{
  "n_layer": 8,
  "d_model": 256,
  "n_head": 8,
  "n_kv_head": 8,
  "head_dim": 32,
  "d_mlp": 704,
  "vocab_size": 2048,
  "activation": "swiglu",
  "norm": "rmsnorm",
  "norm_place": "pre",
  "norm_eps": 1e-05,
  "positions": "rope",
  "rope_base": 1000000.0,
  "rope_fraction": 1.0,
  "qk_norm": false,
  "attn_scale": 0.177,
  "bias": "none",
  "tie_embeddings": true,
  "parallel_block": false,
  "init": "uniform",
  "init_std_qkv": 0.04,
  "init_std_o": 0.0,
  "init_std_up": 0.04,
  "init_std_down": 0.0,
  "optimizer": "adamw",
  "lr": 0.000885,
  "beta1": 0.9,
  "beta2": 0.99,
  "weight_decay": 0.22,
  "lr_head": 0.00474,
  "grad_clip": 1.0,
  "warmup_steps": 254,
  "schedule": "wsd",
  "decay_fraction": 0.258,
  "decay_shape": "linear",
  "final_lr_fraction": 0.0,
  "batch_tokens": 16384,
  "seq_len": 512,
  "doc_mask": true,
  "train_tokens": 188700000,
  "steps": 11518,
  "dataset": "wikipedia_en"
}
Each number is 128 + 32 x the weight over its row's rms, rounded and kept within 0 to 255. Layers, rows and columns count from 0. Numbers have three digits each. The size before them is the row's rms in percent of the matrix's.

# layer 3 attention query, 256x256, rms 0.0748, rows 157-159, columns 0-255
089:206062093136099146153180145102122164160154101112113097117147154101155095163096158104105178123143126148156140108137142118110120074135083130148144079175112140136081128117104127151111137101119135086158086161121131112048094115090158148150095115169134129170153139134113141122123102113121079108187134167095126127124131108160216114110105117116144064140133195178150166121123098115105080120168125129137123145121152117168091136121129165161153120080125152161155085151157139104095132164159144135171183153180101115152184149087087181135164057170112108101105155149163100157109139040164046209077152104194151055120138145110114135130130126139158187103090130162140117124093052134162119079134145111121072159156133110118083148135149146081151072183030092159118129132152105112116187085173120
090:147139092125162193136177112189080197141096051165145115154105170133162087104051129099110157154091181177162087127130157158100105127092118156077144168089102151125132091142084138133192142071156154151131100188050122113152115124129136135166115180109121167132171079108122119114141132097116088148081152121185136128074118134174172179137121087118214096104102181126137176129110129151147103116084064076143142161139085174107160148048158172121093058173158126194173099097154113115110104136191123155119107092134176123137121111061154175144104122124128117107169142067083130131185184104144059126105131138219132101124157155139136133160137133122145119116111166121172192093175093137170144130121156092145113126117112105147102128129135126122124126124110111124115169161113141126149176134139125
099:005149137147200108118074122120142108123116115138126183104108098144131160118172125146141097151100146119072135150127115119173106173155166140124098148122152184136146174121127152085133112130151095177089143122137163148181126194159135160100185106111149078132117132152139116134132151088097140127074123079158131177180124098077046124162169124126128154150144094113098074163159108158103170147096133086110143112145170130101132146174120093042138121115166105093121150126099144107166150098111107102113070118117143103089091151139147081121089132101101114154142130140082116066170115175079178066167142113095137134177093075120142149088104141098072092172164113121104129175129205144092197146165100157130178120081112199093150128142121087191162178072191159143129107128098137123145078162122082
# layer 3 attention key, 256x256, rms 0.0766, rows 157-159, columns 0-255
089:127128123078107148103098135129128149116158151151110134176113124124196120186075128092129150238155164115161139115144203126107123169118101137107164188104153157124133095195154182179114097105129134166130137142088167113090161163154154137155156144112158104130120134138220156151109138094073089118111170116210186110082121146116198131109149078012128142123138112076107175112173108125104061096113120103126164155094146164099115117118150153144106107187162164152134137094139134092105106148146126166106107087087108132094104118048142115096137155105096162140170099155172121135131129094062123156103126077188126168086158098093162148130098118070092123113155113114100101135065135194089139173145114118213100144098120181155101169177091137174102124131100123124134124146137129141146137148104123
091:155130109159112140118128165169130114133080126126118077181118093145115181162148151089141032141094136159159112147119117105114112108114132135141159125124174186066103104168157121106123139112164068174091149142114126095097083086117163141159125138127181141078161193142116106115122115126086130192111162120143134110056189113058093133137097136110086141133178097115160167012084138140133156116155147127096146164195067116139095136128119153142100072135186099136168116082152169137118126114145106074126091084120092103127135106134184116116110178123100102144126145190104176172110163125141156202078127128111135179083155089126071129128164065097088108129059111098079147156118081093104098094102107088090122089158146127117097113182064146086112097101115115121169179184153154141123156112140097
112:122122144128166118157172125132110080076113124088124150051165106089079171073182129120092117057121098116066097121106071121153101110140149142112115097118117162181106138043095101124132138148094120116122143153163105136178115151093117163162088169117090114108124138129057114105124092144173182121172120079059075139183159125112111134129123122200126100148121151177115086105075148124187186128094102179160117109096111104157135075137082141086166198133153120129107122116117144133100160131104091058209145134127104148155127101151120154120078116122132089079139166122076146118116121162201125123153126182092157077176161194156108106143109156156101142140112140167137183099152134112137141084119125147069175084155153093113154113108194071060117164124138133120120124119105120124045143144149177
# layer 3 attention value, 256x256, rms 0.0439, rows 128-130, columns 0-255
100:113134083116153110171049134099148162160156113122120126177041148103118159157084131112127159150135122171158173149154123092073113114172086152060143125206113203085078164134155157119141121124088147139103129082073123138101130100147168158185130143113195109188130147135134160111174135142050177136142157162154139132131147161119132178167139094118164163106154141112121127070125201131129195135104183117131149181197123124107122150089111175088120139111066160146143120117143108079099191100172092106051194080097107093135137144124144113151071140132123093085101117168178107159116119169111079124132140047104164124127178120070099199095145117139052107093117109128152130132187096144107100126137097108141134116083099127081097128142132131119120114097101094099104128116107178113153128153109149
089:124140143125159229144087145126110119052135150112113124100178169140070145187122115125143145136137214128145128156125124149140129120142179083188097184108144109129099085051091114162124120175086113090117149139170086169170092142133097095128166144140165130098136145134125125147093113143098175163133177173097105118093156148093171086116153067116149108094107188109160139160066083103130139121122036127109147088136101032140123148193074150133106100202141134125080145145128074137091130120158158131149136094097152129106127146145107133125089104134077136092180161140110123113128136152086136134129132133204109233133116077161093153090136140138106101148139145120115126096147149165112079146153081111158114049109169166110150125146134096050124140116146094146140103148104080178156118090182097
122:097126090125096185133164058164159108169085164110198129153095095126099175125168148131100121096104092162107134204112140155164128117129155137156124122106062131137121112122171105127123137118128094117109123156122096137161046075128136142128095115108157075166096117155117059144142150080158158141126098143110109147107146192139134073097156187144131141144177161118089143117172102120071132130144071136159138113115113143157137165108147103148158127136106127144094136204131137186063087062090152128126090142157139169142102129086182157126108178021159137089202160126129147125164122124130183091163090106129126096108190149153153080227103161113158195160105141147171151118131109085158107134139105149128139152084129133187136103147132162197123128094132151129176099162093139049119150126063140
# layer 3 attention output (transposed), 256x256, rms 0.044, rows 128-129, columns 0-255
101:108110124075103074166066103129182099111082071089105140158150070128100130088166135144136141101154092100247098192082148136135112119127138055152082092115144089126183149121091143087083155113158096158127126099173144145142144147101106108135076072176110131105127103124113149138153163158200114100130154120099131103121140144135140168184079162127169155164088158089112121165132117109156149134099056116118113060096160106126145138162147105151128128171160175161133133158198074120158167154127163125176136140102126136136127097147137121198141108115161136100083172121141183150117097159086141141149090124153127127123128074092119087148153122076091124139121059183103142179163145119108178136163196146108086086084120069169133191056145120142168141140121070169145094096088137108090100113101130
090:166151152195069161158131136088111127149162112120053164146081126168155158168122128145149126136118156132103123070086091063156100152085046165121130160098108132124108152107156158184090110100098127163170106085187070054082143142120173177094186129126078105139161108123095080111113105163167126153124084116122140115114103125210100104098097153080108088108146130110185066111077145147108107148123183152121120143136150181161129104096152090163204091127129137077101151068141157127117110144120147122144152133086103160074109067105127137101175103084129061151089089154120082096216120150143067092151157124083127106174122160158130100165140145099138194128132183100129103151108165119115173149132116157108172158138133151139164109163089098134154121132085154176148094135160152116181145122104130